Weights of a small GPT-style language model, trained from scratch on English Wikipedia.
Size: 16 layers, MLP 704 SwiGLU.
Architecture: RMSNorm before each block, no biases in attention or MLP, untied embeddings.
Training: a variant of SOAP for these matrices, 4844 steps.
Each number is 128 + 24 x the weight over its row's rms, rounded and kept within 0 to 255. Layers, rows and columns count from 0. Numbers have three digits each. The size before them is the row's rms in percent of the matrix's.

# layer 9 MLP gate, 704x256, rms 0.0505, rows 70-141, columns 128-191
104:114122141149126147169140185132160155157149146163119144118102135148141147126121148121124076136163098121151118118143157120113092103142123134108138119163121125136138084133120122149168090100132143
106:110104151085127164079182157136106118147154108117132130080141131194117065160130079078150124099094169100128110151146126078175087147107110103130124160135107124106119142153119127148146119121093100
091:093124140107110059141149115152095104118132158130161127117057098095123105102182146148149104168142131091146123141112144159125148152110130135137156124095129175126068142133118125068114124123133108
095:098145142136098142137122106112113149088132177122142086145115164101146115103064118092138149106108130137124144158140113146128117101139163113153094066129123142168144099177158080128106106116091143
108:154150144137138152128101126116123149110137131160133117084158142109142099144099099098099097112080136114112170165137133168112098134133128130127123165093135115103090098122135151118130103104117145
098:137110136114129112106155129149121169123129148092146105132115149136124120107111116101146114152121149126138160155131113118137138140113129083172182129122128160122114146142154109171135119133159168
100:146155093128126144158149083127140129176137122167148113133136134098120147088119079097187140137115152118098138159116108173133096134118187154143133098115043147131166186153117124147148137150064126
095:178124135118103169144089105098164116160138106128130123120178115163103167119116171091143165106169099093136149148133151124114107148155165087056137105142132139140136153122146126104112134130164145
103:098159125120117159178120184113132118181139077126152149128134132101151153115133141116136105123127150095100161175121113123132133187146134140136125145110110139078154103131104128117162127154120098
098:115141125103102100158130141107142135155109154100158110109133097150144166100170126160111157173154106107120174103146118123130134118145084126105140091079123116088158113131181128111110141094125113
097:123125100121176091117131156140098136113110140172148115154139125140135138093105134157110145113141129156136111133141160182139147111139154101129118132114129089115163128156140139127112160160108117
105:135105143134108183121139102168113077104109145110119128118114147084129131133138125083112146126123127130157158107116111102163136122137122109109127135158162160127042082114129088087139153138130160
103:136145126114109129134112110115146132145108095120125138121105067153130086125146106099107111115125130128121147124153154153134065131139100104133116152159146159172163144120091119098109108150141081
105:147112114132127139135107159118084128118117149175129150135132143092141128116124086160124135140150151124105116135103119106185126136147121124152119145137127132153163107153103132120136098120102129
107:161075135167140157122103116114185122131115111143147116150107105139136121155101136141106193137110148140153123117101120104160113116093161154108157129127119179106135184163173092112120100141158154
103:123121124165137194137139142113124117146126157136108099142145141152111123155141099149119159143160123096174098170123156093099118119137166138114094112117164082124126134140123190134138078143089134
095:139074140130100091136130125081111150143121117132148116128153113131116114146158128119105118117106132145116099156141112084129141120107127090157095113108136122148162135151128089112098104148118121
101:124167080095098142109137168125108104144143171167083107131105113153143126136085113106118121123141133138107138118145144147113096153137138149130119109133147153151114112141117180137140107153109124
103:111087124161134122144135123102111159120092111102138122105105126107100135137106125105160135146133118130158130120147110109150130173170140153142132122095131164119083113121132123142097155129106142
092:125133098119143175138139157114108134110114129130118120119146136121127192120115123134123128148122137159105119155115108163166157132100176130114126139150082124104140148095154140180114128145121125
107:125098108132102135137126155156136134125148184121123144132139127159128128105129155143152100117183115152145139127100099171138157129142116086122060113135122140157134118140123121109116150155150121
104:120095102141129150134121100135129128096104148147120138125120172127134166124109127150146138136139090113145129120146110140133161135120172087163115129162090108137131115125093100115120093121177130
100:126131097123132119169130132170177128098124138144129098112109122128145118134098154123104150146153161102179165125099099123120136139157143157129116142064128128138157073132134132159128124128104138
095:089129105136145147113112096117140119120106110121145136122158113084177148086135131100099139151091114070134113134112120145152105106129158130123114085139195138098136115132151150157136133126131105
104:112133127123072104150113082125108116132128128112148170090117105111096159134135100114141090159117169127167102113170170062130115138128087140108133105122112120119158101169134083085105093105114150
104:120063152137107125147122112136141086133118145131116117142154118103140126093126120131088148144113136142155089107112145124111104141157150159133126092107168130114128102146169107124123158102175122
101:104133133123152167167120140127114130146150132158151152135172133094125139068120112114106160096131144122101099094111118125136126127164127112115169110138082148129076134119107113129160154187105145
102:163137149139131121138083158097088134124094093133085131147128132115117121128122118119128109134155111124111118077131105137118112117165114162178092143115110171165117126129121151121172114134108111
097:105118109147139128139159146128172131075129117100089104185185142119125121147122125107084128123112119090112119099061133128133112122097120115141148160114106160140109171121103177127127133121178126
095:131140115157137117150122136158175110103149078141166132153120112154142135106129179122153109140131130126142142192109171118167103130140100100188150092141161120139112134151095087128113129098111073
101:153133151143115161184103159156098165130107126103149124173098205108104113141119132102145138191139118138114093121152124181156108157153128122146142168140126143131106139120119149121107156146124137
099:131166093100127150122188110124153151165203159157089164146099104110160161118182152150138109148132151125123159144095129138165145109110142148113118136158083171129143175105084127153107102158128116
092:128072140135171184158162135158148094127132160107149151111132140119080133090116171161088163104084110152151157127141123077105126146075154071101162096118154149121101132115159086131143127133124182
105:099171122146129112126098148144142120152129146108157133116150115114127120131092140108089141130153126106140162188111151159138112195118129162136132128124077142123111154157167062123109136148162100
106:131110102162055078168112149117132153096097092137134161122161103118119135132150155133153061156185123140136143186124123159126146160163112138141132088105136132147139166116107138159135130115120137
095:122108112085113147148148144167137105109126123096123116100100158150155164130083156169158098117148169164120127117137130159113096089130167122111126151153119121173150106089142106108060155110159138
102:101149146137167124107114113127105160139099161164082165134165122119118089153137153154129128172100116144097129152156130153148162115114152122126105140133115142069129137147125122132106077160129142
102:065138173127130093103159098105129121101137100112109062115155132106140124120148120107133093119124155082143149143109130126129139137108173134164117138133117106121141115193131080148144135113105134
090:126111108140118123136124151118110120156156093157095120136108139125125127100154104099155142127148106092094112092132120125104116133125054077151099096093127111134128125134106114100128125183156149
103:154106096148077115123169111130155109133131136153125139133152125130102159144172118109131102117142155167097129137113125090130113140148134102118129126169150133133163191168105122119104119176133130
097:147149144091139103134102117134160137119110137100120139111155168096138101078117163137143060163129150134154154136135130130113122099096130137100127131089114128124141157132140136131107137138118100
093:133123019142136146155176103136139130115136119094174150145102144087138096131110109130139189090142102137102119156171145134143096139101126158151087096083144109125166108112132133132114103109110139
095:108122140140119122136121094134110166152134152135136126125112122101074117158111116119112128114097126145115105144073125117141123126095162119125121131135158135161170148148130157118136135112118127
090:147133128144145099134101117117155138103111132096141132072071124192104099138153140118133107131118126140128121113102149102101163102126135130094138139143116122130162149146121122157145162151057127
098:091146141129147133168140134162122130097109139124140149130122136120097099109102113138111155180183126124133098116130124124149137144132139121095088097109151087173107095118079135104120134082144126
095:143138153130152135155130105124165122121141142169138115134131058121136075156104122109099134101122158138102160149150120109072151130143137131146137115114164173114132118136126128092147080064162148
099:138122138117147144147151166068113115158145119138094168109137090127142122133154141063103127143105167116185115082137108146111126113166150139139105155139088131104092138170167158168132142152099145
097:105074159143135140149133141129118104158139129108151144132164090143077149162108087136111138118096120102133179116161095159150122132108131129126128106113150153153135170086090097161062139103137135
096:172098133133138117106152130154105111105102125096143133092116134101101100092131148110190119143171120113118143163118075117130116120160124148130151143116100117096110129143092179172096155133069146
099:110103100153119170109118143143122125124125134111170155131115152135142097125162166124104099051104140151129117130133156125147149164138087120132130161156135138113102132157160118144089155118118170
100:121101090127109179141074111125102125163158105149141082133121138136134106113128095113143124103131148150106098126108147142111149129088112112129132109159173123114142144138141150102160118175151173
102:120139098092101181168106109129127116134145116128141148146097101166123133159134150102103084135138126131150143153128155112088114113164119126121134108163133142109135101126084162126159145145163095
102:121129126137152142149114127154138141183069132148127107180136157100095089146100144106129107138094120116122125147068111154107141121150113116145130097187138119130106129120103094154126136116125079
096:127104124096125142142127135099188149095092124087161111129134139150156124082163158096099126153126099128155174129144116144109132132137149105098095111117161131173136172136129123133151109104103111
102:148155111132150153117089095116134151120114146138114132132145110135116120105108127116127152082127142153122126129122123142141144135133127116110143143119146117118096142157122136109127141094125168
106:142123138127124129111159156129115141119149080127154169141124134153117122136145130152131142113169105141116122169112122146189178072121125142192106146121107146116141138127146132123149101152090137
096:148146131136101123119112105108150133126131137091119161152140122138145071120110114169079163132117140135127175135145119097158123144115102114112082175133154094165078157100124136133102121091108144
097:155119126093126163091150140109128112144121111171129153138094133126181125113108119145151133153118162141161122134126121070122142132114127108145114139143162146131144130124136151114127136133143149
096:098148141138131173115124099138127122122125140092105169126101101124134091103164117116142118102145159162165140084109124097130116174142127162126094117152138174106120162127141128133160125142116165
096:112104136059069146142133139085150147139106080115119121078111138131142120134113131120076118158122166134124137151102151111072130144157126091135122109113179160097164112130116097131173076126143109
095:095133124125109114160110131162129150115133100088137167121102182132089118096102108128176130117122151143083087157117124116099098150163157113096150095091122126124082133153107117136155107139138122
108:119112126172166144103130182117114137113121113123114117126127055149120147141156134131136115126127125113112122132168145165171152143162153135092152142096108074112071155111144159112163138118135108
103:089099163135181165121090096101202151103118127165153131102094115115159123199149118123127151166108107117137125087125106121189146129105144154153113110128143116158183147139138125097070123141112126
091:093129106099082154120124144101105107120121146096134143149148137132149125140140097180158121140089119116108114135096112161124174152120112139126152162117121087107123076109116099127095163162142187
099:063153147152140114151148153138124118136152115131135163097134130103146116096124160097110136107097134113098136120073170125146165142115111113124090148118127097112118116149156131152093154123133117
102:084109140117095114128126118120100124173142130120136116127073136106130132119125156115171103119128091091106106151108141103136093079119115149127133149104078141092099147104142124113115162140104143
096:099127102150160131094137161138123132107141158096121129138154095106180121116139102107116111112153038106074076117149144112097164115174145121127137138117148149127147186141138128123112126149129115
101:140163116125175107153129152137124107157077119130155150087140115150153127085148128089107137115136119117097077143091121114151133088153134131153129162098111123123122115151103130129095152128116135
099:154142113093124084157161124157135160102131171114173123107121107096148108111109136139130132140155118095155085123096170068141145092128115143098118148115147132117123165153113157125135132157167111
109:151104142110150192113124138125102121139109087138123112130150125088097138125149090139116161139154158147138097142087110116129122112095145151151121109131185145132131140154126133151121126143142140
097:122107078113142152157116110146146123145140169115120160158158139117121171110140112141112130108123123053152122114122086133129148153117081104168140133143149111119115170142098155117161159103075166
099:133127151114147137088120116136140145141116143134105154107131107125157118074099104109075115089152130090116149081106146128105153143158090115138134120127156140137131161112155147111120125106148162
# layer 9 MLP up, 704x256, rms 0.0501, rows 70-140, columns 128-191
101:142173120144077178120133175138104144155087122132115111138142156122111093131120161163115151208135098146158117099121112148115144112103135131112104117126133142104123102117090153128160138162107114
100:135132149156115148144134114142107112112175163126083157136112121100155138148146144170154174091095152128145126143106161071137159182152143097127099137153170133135139110132141128100147094141125070
089:101152113109135133119142064126110079133128165133084104151088139096108151116159163129169112209132140083142108100114125166113116121092138152121105149122110113114076161133135144101121125138140089
098:168119135120117086115185131140114141125128111133150110182155124113124126083138094120123105128187145144131137094126136107126100117113131105145128092143119097149135128144134135163147126146129107
101:165103094089100138136103144156125061122158093141111141121138104149142122140198166165159143128190126119116126094098142148117136123109139139124161126116112156085114089154125135145165145141137155
098:164147161126167144119107130139128112165130138081102151112189108155152141119147161109103162148127112144115143116076150138110139155153114134152150077177130151118143164161128115102135115097120156
108:168094115100116096126128165108132112140073161133127125142135119123138115080144130067098107144156157115104098128121131142139120140146151156136128157122142137135133147138133161141152167127107123
099:168103173125163152122160155148151157087080099127141150084143163141130116192131149108105110121073158106122165100172096134113111115149104126103122134147115142161111093163081148094166122147151128
102:108154171191174102128107134169111148126183113117127172116131142117172149140124132156106075124136105109116141160134106142127112163178124154161171069092150137133128127109138085089138110108143155
100:119136114149114130091113098147118144115120103101157145119140129096129119164119113140119137067082123131119138138103136101109135111104127154130145135086134133175137104110096162130114115139092146
103:093131097110107084138142131112176129157149137105140092107111133143170143106152116127093140141101161095108123164170137135071146141130113161127102149141132169124124098099116143112119089096113120
106:146071095117072095092104124119141117114124133079136144122111172188159117116149118131117129110133151120128140140090133139129141119128116123105108185132160135116084153133146157104074180092108145
103:177188135101143095133081125127120122138103091112135106079111150066097145120160131107157146144127091116101162126130168140146155120107163098123119123127105111101138136135148142169133128086154120
104:116143122138156127100104116105151117187124113130169157115131145126130083189146117109141104095151112116171105102133147112127107072120132159112095134106105144163113138116106119152146170137109154
104:172108116177111155170117091120120112120136074115148106095132107131144145126131130133136158090069142129107129138143080135174126152132068140139131135098141094126151132123142127138197117109122121
106:091162127131147119073107149091123139112134126149131094172092145151163083128137155097109135117132144112148147143102122110122133076153158113148118118090088157130130160169125113079184131120134132
098:101105104111084094136142139117160107134129133113121110138114103152121104173090135126086129111144137128133137078146126133124133105127127150135151111106113108146177141110156134111126127157123148
105:083180138116133144117136125089167118115108138113124134145114131172147129146104159151100139128152175134155103111100120119167113113173135102135163147108141106130117142118146065075148120127145117
100:098144135148090120114148102122110076113170134159103120142136142089141113134090152131110134158114115099136134132093091113129107185156124153089157126195160149113127107148151077126111133124104145
094:162099166174109109124127100120136162147139122168158080104096144115098116083126163150120077157145134137119129122141128185107116092115107132077133112118175157088157101154160126106123133102154150
103:070145178111066146128116124137166121133078110110131096166123130125166088123147069134119143152149131092121136112097111112096114146133151094132131112140097160119117126146177154107101141123129130
103:177146156147159107130123136152164109160133119127157104108063125125126122179116118120144152120121137101140099175126122093137092126098092161154149105133129114115101108177152172114128178118106149
109:138114133117131104093150089127077087119129138144108145140132103180110183147138156149146101141160128114090140195169111154107104127117118130120117167153122138130157080158148147117145125122131143
097:153119146110077142165144151116135114143150143109099093132089149124134124175137127119136102128119115115116133157156106092130165119157136130139141157100136110126167117157150164124132128117088141
100:113094141145107092094106138098109181132128115097092132129123094107083150135117131139130117079107133086111154176158117126080133086080112156126148142118122157165103159134111157156157106143135097
101:120149102143105121072122143128133135169148116127119092123111125110109117136076148123161138124133090132104100131115129140086108135140179062149130154130078100136127126124098127132082115134119163
101:145129138111130101099064145141138089133141099106160107160147141165109105129124103171150111124122123102114143103116101127107114136117153137152106161096128109098130125137129152083109130167113129
102:152128149103106110132127123146100109138159127117181107120138086164139141154149136145106105090130090111121185145128105153102116120120126111133121147142173095101146139131081108095133112136134154
097:120109192157115115173146122132119186122131112124179121099133142117133134108138130125151116111122097127096115151149169081145115147154160166113083117142111151117085139150111140145112166134129083
094:104168113177124150094143147139103160147153082088145164103145114114091171134129125108132132165125135119179122148143153158113140100111156153119096157111131145130115084105143095140150152169160130
102:145105137108120179146142130123070107158122154130131101151120173126164149088117123111172127154148145133105132122157113149120143171090150093123126104116164143107093120097119096136142115154153119
104:119131121139085125091111121157122104089114150133124083120130114147137154111139134152173143101174094093116125111102147144102153139158147130172129147173179093103117090086113113117131105131141123
097:174141121140079088160142119117161155158134128114075093109146154124139113140132167138136150169132129191145138125126085134092120139085120117125096087118107159164159179147132149115078122098116134
105:126056100074158124140150141102093125096150126114109116127119105159104111099152093141121116139133119124127122131116145142097108128139127151163142119118184077109097108127120140104157090095109165
108:122132114161110152118097114110146155120157123103150100137161150165107100129108142140144168135124108146136148147126131108127153112143112105169149133095123130128116135133115148154134121142084157
101:139096143142098145105123147129099158103140129103135132091136076130126087114141125131138119140122121119115132102130150128110095130167110155125130163123143124191170084116155127090102107158130088
096:162126110136140112205116110122150108166125153116144090177133117131137150085127173189137181131106109127133163140128102106178120129172171135100106149106087134124130104131129119152162146089148165
100:138097087129129123143117145109114132135113136135109128135163087149171122116115132115125162138159086104174135122142108089148112167093097109113161128159149108133135132133119125161111111084162166
097:169135185083087141128124165151116106084131158134133155109089125144157113139129131106156125112142140106140157141124136139130114139131133102154115118110148140152134099127117123076152108165169136
103:112169133103116118137138144104103126171139092118121126118086184118104135127151117127121126166157148125173120096125138117146142103113128143160114180100131128113114166126098167149102114106146145
098:109151139113141152081092130086156087146098103147092170116092126173081148133113109084117094138111116162104108126101110141097127133143141096151133102092094116087140169160146167133129172134102124
091:121129105173184149115113112106170122116099165116130126107145103141140133102131119142138162112094149158142149148212141156116138129103144117054132153156120149140132145085117121102149147128105133
097:136170099095124147136134130135088141132118117100125100100145152108154176189124107130115128162158130111136098103155128146114101140144107133126122092089112122118110116148148142115154130092131140
093:143133101133099148121140131113113095112143141121109110146127114153144117110143102116148166056113139106111143143119100148161160149116133130109132176129132136079151131114129105153150169094178159
097:112108096122123150174153118146126126099137109143108150141136129126114113123113117136132123138143138140122121081183171103139116154141079133134114092099126205158093164131125139132127124106141090
094:125107132157118113166085148134095133155117148136115111132123090113106078154139162100093104148108142124137149147177137101124107119161119139117118079109174150140124127120168086145123118149128189
095:152100164113120141145094121160124098103122125149104108129124148145145131161157134101108132152094150156128113129133138121178104135138071162145152114128150129139172131144106107166135099124139115
101:152155146160121145095145122121130135140183120150152134135140112167159123090138082106147132110133079104153144128143152153120159086142140109106126114142104122093094111093149142148138150153110114
094:102149096154144094138182128138153107164158133095185099132105118097138160105110111095140148169159138113154125143118099104123147121167108132106134110168108121139158130098124103143136155130144115
097:132111135144087107164146129120094116112128151146091145107143115127126120120137111155155103124078109182160126062153130137093112142141095149115134124105086095081137157129097137090069122147108147
100:132111095153115122140134115112102129084132110123130147174125083113095078111152111114137131139105131146165133138147148149129116137130093158135165140132125134138101097094105176153152091082150134
100:128055123096168145145128158143140156115125164115177149122112160101113152168151089127180114146168133163123107133126137101183099136137166096098123130142102141158090161089092137177183158139144124
099:092095145124145162118129123095132138118139089118124168163095138108084155171148153101135105141152140154113097123140162109146104099133117127105119150096121127112094129160115160114155076157137143
099:147098138167130104113169132142118107111114122130096111164136141134148086107181098143124123096152118160150098105153165099147152133144091095134141117139177170129108150131183105126139151151163118
099:141152149114167112097111153132079119120165158107140121166137146135135124162140074117105168087148148171076153134134168133170140147124154123103151100129126138118114138122098149121153101148153126
097:100103127146113119091139161121119138118090104141151100114133100168117081144132142090109129098083085099113095119135104142181142109121168141120133094154124143130143150117112150113135144114144140
103:120126090136103097118079184153110152121089148114140128113120143132131151115119156115100153119183098133160080110148139139106088125113119089087186100156106154111164087144114136173103126101130138
095:114105096163134085119084119140133146131134093095093112098122120162101104121109095163145142125163141147136145142137159158119110127121085111139143097121145118129099165143093148131165157139130122
096:125149110137115104157102145116110121126126131118130136080163085144156125138128127155117119117127165113090134186147122132115148110151150107131120118100131165098096112121127139120162102097161144
094:133057132134130162122114146108086166122128085143180131121107142144153125126141140139109151111137077086093156112116130121171094148126132084160144126144138175129166090121191112112103142126053127
097:147130131085142097147173142184138097157107133092115164136107132143095116089123133108157143106099138135139114160117124104132090056132136103135150179108119181121127137113106117136113115131109131
108:182082112131140173105126129119144135078182080131167131172116133134074110104171100133103133159108158119142106145158114132144149133151166130114149133148123127130135135102115128104109098120133121
101:131134090139150153108140117136152150131117102117133101153157104150091112122122128135130137118151079102107120135161151121118084118110125150140151154135127107139141141130157148135108152135164127
098:096140119173133131114095122159154136132134112154128146097136100172099124145101111113117138147143125092090133147073116128101133095097111093123130121120146161129134118147147127102096115118132142
098:115151197137119093122116146083104127122121105154113137111097147130132106138103131108149141125144109147102142094115150141161139109109127115087088124183128082115149122166157128181129161129116094
101:139127126101136151141135096159098143112119138164147123088128149155102163135120121164124125135144159165087142104177096137148134170163134126093146097147177108152119123122113123155160100136125114
096:125147085139178107096150136164131077141136108092132106126139129139147124133118127150091131111105120116117116117145147102140118125101100108093147118106169089117133156113136133148202127120144109
099:123144130108086135109160131139123106068120133165121064114159110118108159147120118093079174132132149148144121126186153138117154102108140125119118102096134099131111132112125115110157134169114157
101:085116124177135115117109130126105057087112118142148118115129148167145118070135117115161113106113117114103147157131115130076129109138111106086154165111178101126141099104136155120112143145147105
103:150140093148129096114115101118112120119122174116092143144110156110123143154161158130139101105145091114137153132162117134122101135138088153129111139100121145126141081119101149150114070149107111
099:110129123127149140119128147090138108117152076135168149111131128118097080111147177092100105099143112124099152126088158101109097072124111148154117098164095134143139085105105145145135152132116122
# layer 9 MLP down (transposed), 704x256, rms 0.0504, rows 70-140, columns 128-191
100:117128113091133138106159112101100087086170144137100144154144110134088118131164139139066115152114147133127143113196102129119126129161083117120088146157129146143116141116119134149144167123170155
102:138162162140120123120100106110120178130109144158114149152158132124161141135125161183131156113160096138147114127124135122159132133131088135118163162133090132126147107075104143121158110121105071
091:140127129134135102143114102118138099117145118112185133117148155118140145148107162139093124255123142151178140121150137155126125113143091132099145168145142128123118192154087103153156147122123091
098:152111160118123147146133114130145085095104080110092115138103117148124128105201129113190098125145131103152111115107135133174104095124094152100122154151122138140114137136142180129102140098144126
098:135154116118155123127132121147169107138146145076142119153120107148188135089111147113124106109169130092145140118118128137091103100161154149128126125121145157148128133128090160125150156127132078
103:133168165155122064121108093140086138117170160130126160125153120149131128102157133147165118128134130169122134132137098110082115119103144169120133122174122123136143128121111119112149152141123135
100:144118155127100124160130132142120130143137126089108151134070153130113130106135160093117103163102171126102103106129112133170110149151135084138131130143099128131137147120130159133137164136103133
099:106123161161107102160132094094114151111092109115153078122120138089147114120134133140127116103070109142092097108108148063114157122114122132121104143095136122117123120112146108084111117140171099
101:144169136170120128134135104121098175107113105180148148124146129108160143117149142119101076106144160095138117139150112150096101130104099110165119105091076167163147122114099164148129093167143075
098:137118114123110144129142136145083143141135120158119126118088136107126112120118120136142074097123119119164104144132127128113159093103166151136103140123120130215123122122103118089106126075178146
098:135141122177120134083141127092086169142137142148146090126111159167134146152149142132135101153136125129160147095189150124154124126111125154128104107130111098124144099131142125145113101147118119
100:124117131084123101116105106106158149076127101121113136141099105127114130153114109125121147106153144133097073127128134106128114137124174133122163126145123120144100114178155140134102115114142131
104:133159142087096076109122134091134119096147111089100161112144123080100162140148129117126164105140155155083187138147119132118147146098148127114122123165119125143151161181172089131167131143094076
103:126159148153141130138118136132174129108122095144153195127149164136131146130124149129109164130130159139096119126138102125091138120138118201100133131099133174113093093128159134160115175137135120
105:099148136078101139154133125106106165126107099120169099127157103109182126156133125104088090091119131162070114156161122114157100109151171110098122092106158147151147142088121135143160143119200139
107:145123120147135061096117140126122155124173161122125129126149174131122163110066110116148168089132125103140082145106148144078110138143158129146078144147170140105140166153099109112117132088145124
102:154131143130145125132123101105154136125139141141097144157099159114166133168099083134061124106178136134113136092115138166078123146191074139127135138119142119109127104146120104097146109107125119
102:113103146098104122123182117122143128120118077113124108110160144149123123144121121121142152137150150088073157150136085149108147100094128162097151126108108082124078162186135109083131151136159117
099:109105151130108134105090078122107124114115131183116113126113147101128094145126157109126127102126107141106127140125112111091141114162160095104139137200092160128129140129149156160155119157143137
096:118117105101139125071144150152119178134159112099139138133148108165101120174153126131111121134134123162120122094152147134095118133155120151144134129096142118119121185143174127144101126131126137
098:136133074089087170115138143113116125132154153121117112164153134137155113165144106133100121145143125121136084139165111095116136136150147158112134147128139104154133139118176154125108125138142072
101:078168091118123079132121133143115113098151130106130124127076124134144136154103115118127113126136083115128102162106165106128119131125107151164124134105148120113091157123126151076091172111111134
102:135118190117131126055137148137106118139142093163155154139127101106143134129193157149129114094145168158070098146126103167124145130134130119102098142154113174070128123193110143112149152151134132
096:122136125163129103125132106096158157138062111139190146135131120168129184096106079096105109104127128117154145151096105110114123153147109185131107132121139117156139133123111134132095133123127117
104:147148134168131108081137141155121141125121118104118126111133138104126130135129131113079103107125099162105089106167110100131123116173109112102154134141109086076133116109121119108110070102150111
101:130126157119136128106118103155101109100140156148133134116106140114090116126142140124109101131113160113133101139136134140133123086129157126138157131132094129154130132141111130130103159066149154
100:066138156100149156123140121165117139121153142135146157095148141146128143082124125131151140146163110149128135095129105114077140119117164144164116121109145086148086147150133138134113118124103089
097:146106170101149146102168100099140147133150180158152131151144089127137148124151152124144118103132105143173114139077109144135144118085201148132155117164139150123115089147148169176122119139119072
095:141169157101106123141106135164114159126111140134115160177096111133146115121169113141133165157128132092106141123123133100121150161094173155104147141138124166129106117115117189168179121115132109
102:148087115161184116128119140101117107114109145126189125150184115112138125116164125124126149138136114171154127168111107093146129080120110144113153134116120158137115137123190100153141130130120130
103:151131122099081149116093130095090130148132133135136146177114166134161085103106128119137100132121140108086108157159108147122138153120101096137131098120146123138097095069124116111093143134149140
097:141115140147081111155135116151116133183122141125159100121105143134109148125124095117130119163107107121173159111132159114147131121092143150138124129119123081140151091110123119117120130124097127
097:119104141083139115132119088142127149122113136099119125089117118164085125118180164121092087128153136108111130097120133132144142133101102147143099154098165153118133124113148117153124102118119130
103:121097156083136150114092163137126123110119137135068140114159144154108120157131113107181112131133088136146104137117135140143136174127129097119105119075132156125165125156095132111100125103131125
104:123084113120144118149112119171115159170112093109117144120127134149055102173103120119100114136099122142134167114082124128126137107148132128157113126141112120098162112139114096084155098118164111
101:173122144131123112127100103123141114124150188150112128124088144103132127102079104161138117123144155110129122163146185118154141123126096064144144142161139104123132105140122122159117095126155106
100:138112127151184156143137147133119143118105113167128115205114110134132171108153128133098127112114158115137163165099125136160112149153142135136120159147129124176131118128120122131124135077119137
102:107067153138139147125155132135176151128113157123101133164129130102138161131132127126171110125103152140124144146082076149134165130083158130132157101152088099104158117133113134091142093144162116
096:116143137122128166173113154149105131118121128153124169110175083103107079160136162144127118093173108154125141155130111126132144144123117107123131124104127104104073153126137146058148119143145091
102:118172111158121131192131118132168114122114104138117094153105155110156133176174159106112112146149156100116125120161150157149109074068123098133129137136137105136115134136138147138146139120134125
098:107129152119109127124132143098140158113121120124119128107118118133147085134129106159124151140156122105158130180111174155122081168096095147124112138154154126160120107120167128152074141100089165
092:117135157058142133183119135157098109147119137132130112062131122141135151124147108120147100121117110114137158131157130112114152163106118127140116143159155178138104117115115137148149185154149092
095:128136117107160131100092125146116132126116123136169105118111106117178151164119098111145149135141128136152132115120112169120179118109132165129091145114165159120113104160122083121134115129122123
094:129109148126115150121126137154097151151120155077135166127140128107159147069086109193135153139119153099135096137124135111117136156151097163108152130093139138165123121120096129127109146140087107
101:126149137121170081139127135133113147120102119135156137133144143163090120126083120120113112137145108145127118104117157105160109176132095167149076151111096166152089091110165111125149133118143122
096:135097092100112101137145093161194131139142129116122145170132109104099081118132136123145136155121108138148130130121125114149124138091128113114116104080121084136128141143107133138187167137137150
099:132158103065168165113149134087130111109145090138087134102154137161085141163160111095104104151172110138125135176130150161090135142087129114113131149093122112145140162134134141130103125083122142
102:111122107095146126107111109150124112102105147139152165119165157069175068111126075126180148136141113105140103147115153141153096130124086160131113049167113126108144141092120120142114103131112109
096:121126147151168120134148131194150090088139118094126143100115133103128146140130095106169101120102151159144096148140109128156138201183182122148132130165100130131160090103162087132105126129146111
098:130141101134101146085127170137138116116129137113096186111161132113124146082111113108129081136143131136140184095099132150108087156136177109172117126106099077139096133116130099110116112143121127
102:086075138132115144137179119090134120128110170105115077114129150108102121134124147082100118154087132123153129114155099150123103121117092095144060181169113121139141144139129096158120177119103175
104:091130170134150131122132170155139134141099130137102126151116118124112100154106126132159149135100103141098129084083136157137087117130133081155168125132121146135106132119143131144148098177144143
100:126120101148157119078134120120133167145148096140135161186182140151112127167125090120145145142163089203149100121120077099139102152123154117084120115096115128153130159107125095098128136127135098
096:113150083062136114160101114067124106118145133155155116145159132108123135154092111134086119120122109122112086148112096106119123095162115119134109115130109122088129086148074093136132127105141140
092:133078172139151137144119117107110121099141152130114151124095161112104089151121163113141120157118136095151168153145116101156169102146100146107100132151141122100156147115147082135101108117142134
099:124141091113196156145092127113105149157152086149155163157131143156141142114158142126159139146144142167177169127133131136157159141091089131133137143174117138127159131139146088121144132139140140
100:111126141141104077158134108141156089102105111156101127165137144131107119111145093108178153116132086123126099145148153127136128140124123187166095150093167101096109104152119134123143133147077151
097:084134094147125110132128160125110101156149105147119121111132110143104184132168115121101153135122129096118126124080093147129141105108129117069164152122095134115149092155142136114131090120125139
098:123152104125127137130140138144123096136103121125153088148120128117104147144148063124135139107135149146150085166152158168096124119140078101108140143074102145127142135139134102107135092090117163
100:097145156156125091118145143102146123106135117113131125120139122120118154127115165129133109144098146112164155104133110098156109100155146115093110118163155147145126105131141135150129099121090164
102:133158120141111118121140155078124148133084143131181152171114142144148128104151117161153149137159141158103114135178107150088116088116133116142150111102092160137116126152160116155164089143136144
106:113145154131118117142134128142136108151144152090121109117145088121108093123128141156118079145114141125148124136124115108082084096133117191140140129160121117102143171108101086132087173121156128
096:151084087174095107129109092154111113121108120092166125126158130113126178145130155135094102094114183145113173099148108132113082092149157130114141119112114091159137158122152116150122154133152120
099:121123128137128121098114113128125138178135130127138174079124090140119115106156162106136152143105141159121125156161103126095166114114134145115152105168123095113116164115162150146155122123118113
102:158081104087102088087145082110124166074126145127143137166108117169128119129144180107130146119132120136147147113076152145124167141150151154126099087104141134067121146192131088146160141121128145
105:111179175121120115168131087155155123097171080112111209139147104097083137148130096107134155155111132134117136132145126153156126139148155122133151095146142128133109116128128069107142128125147113
098:183090106127146113105129111106124119122148156116123110087167162155127132086164125120112192139101182112077147146098108126140141116135139095177143163134113108144126145119140129140095102156122117
103:153131146170111181145170152107094103093099114083110121134174118153131152143136131129153126139142126134109137094115080133096108107121133127156124118119097122137156149154123129118112158133130136
105:094129113138146121103096137154113114169155115164140093177169145094138116111083122156098122126168153087079164124133123152136109103114133143131153152116139087123124100155092146126138120122109163
099:124112158165129097083119103111105164168089066113117130117127112124136137157133200120110147119119189138146145145154163128127132117125113124127111116107130147110139125068091093127149097113138127
100:132104123149165120133152116110136137092149108119154158142170133113105127109137123095160133117119180112165090106141125172155083118128123146109128126119088121143121117163140102157118111136124126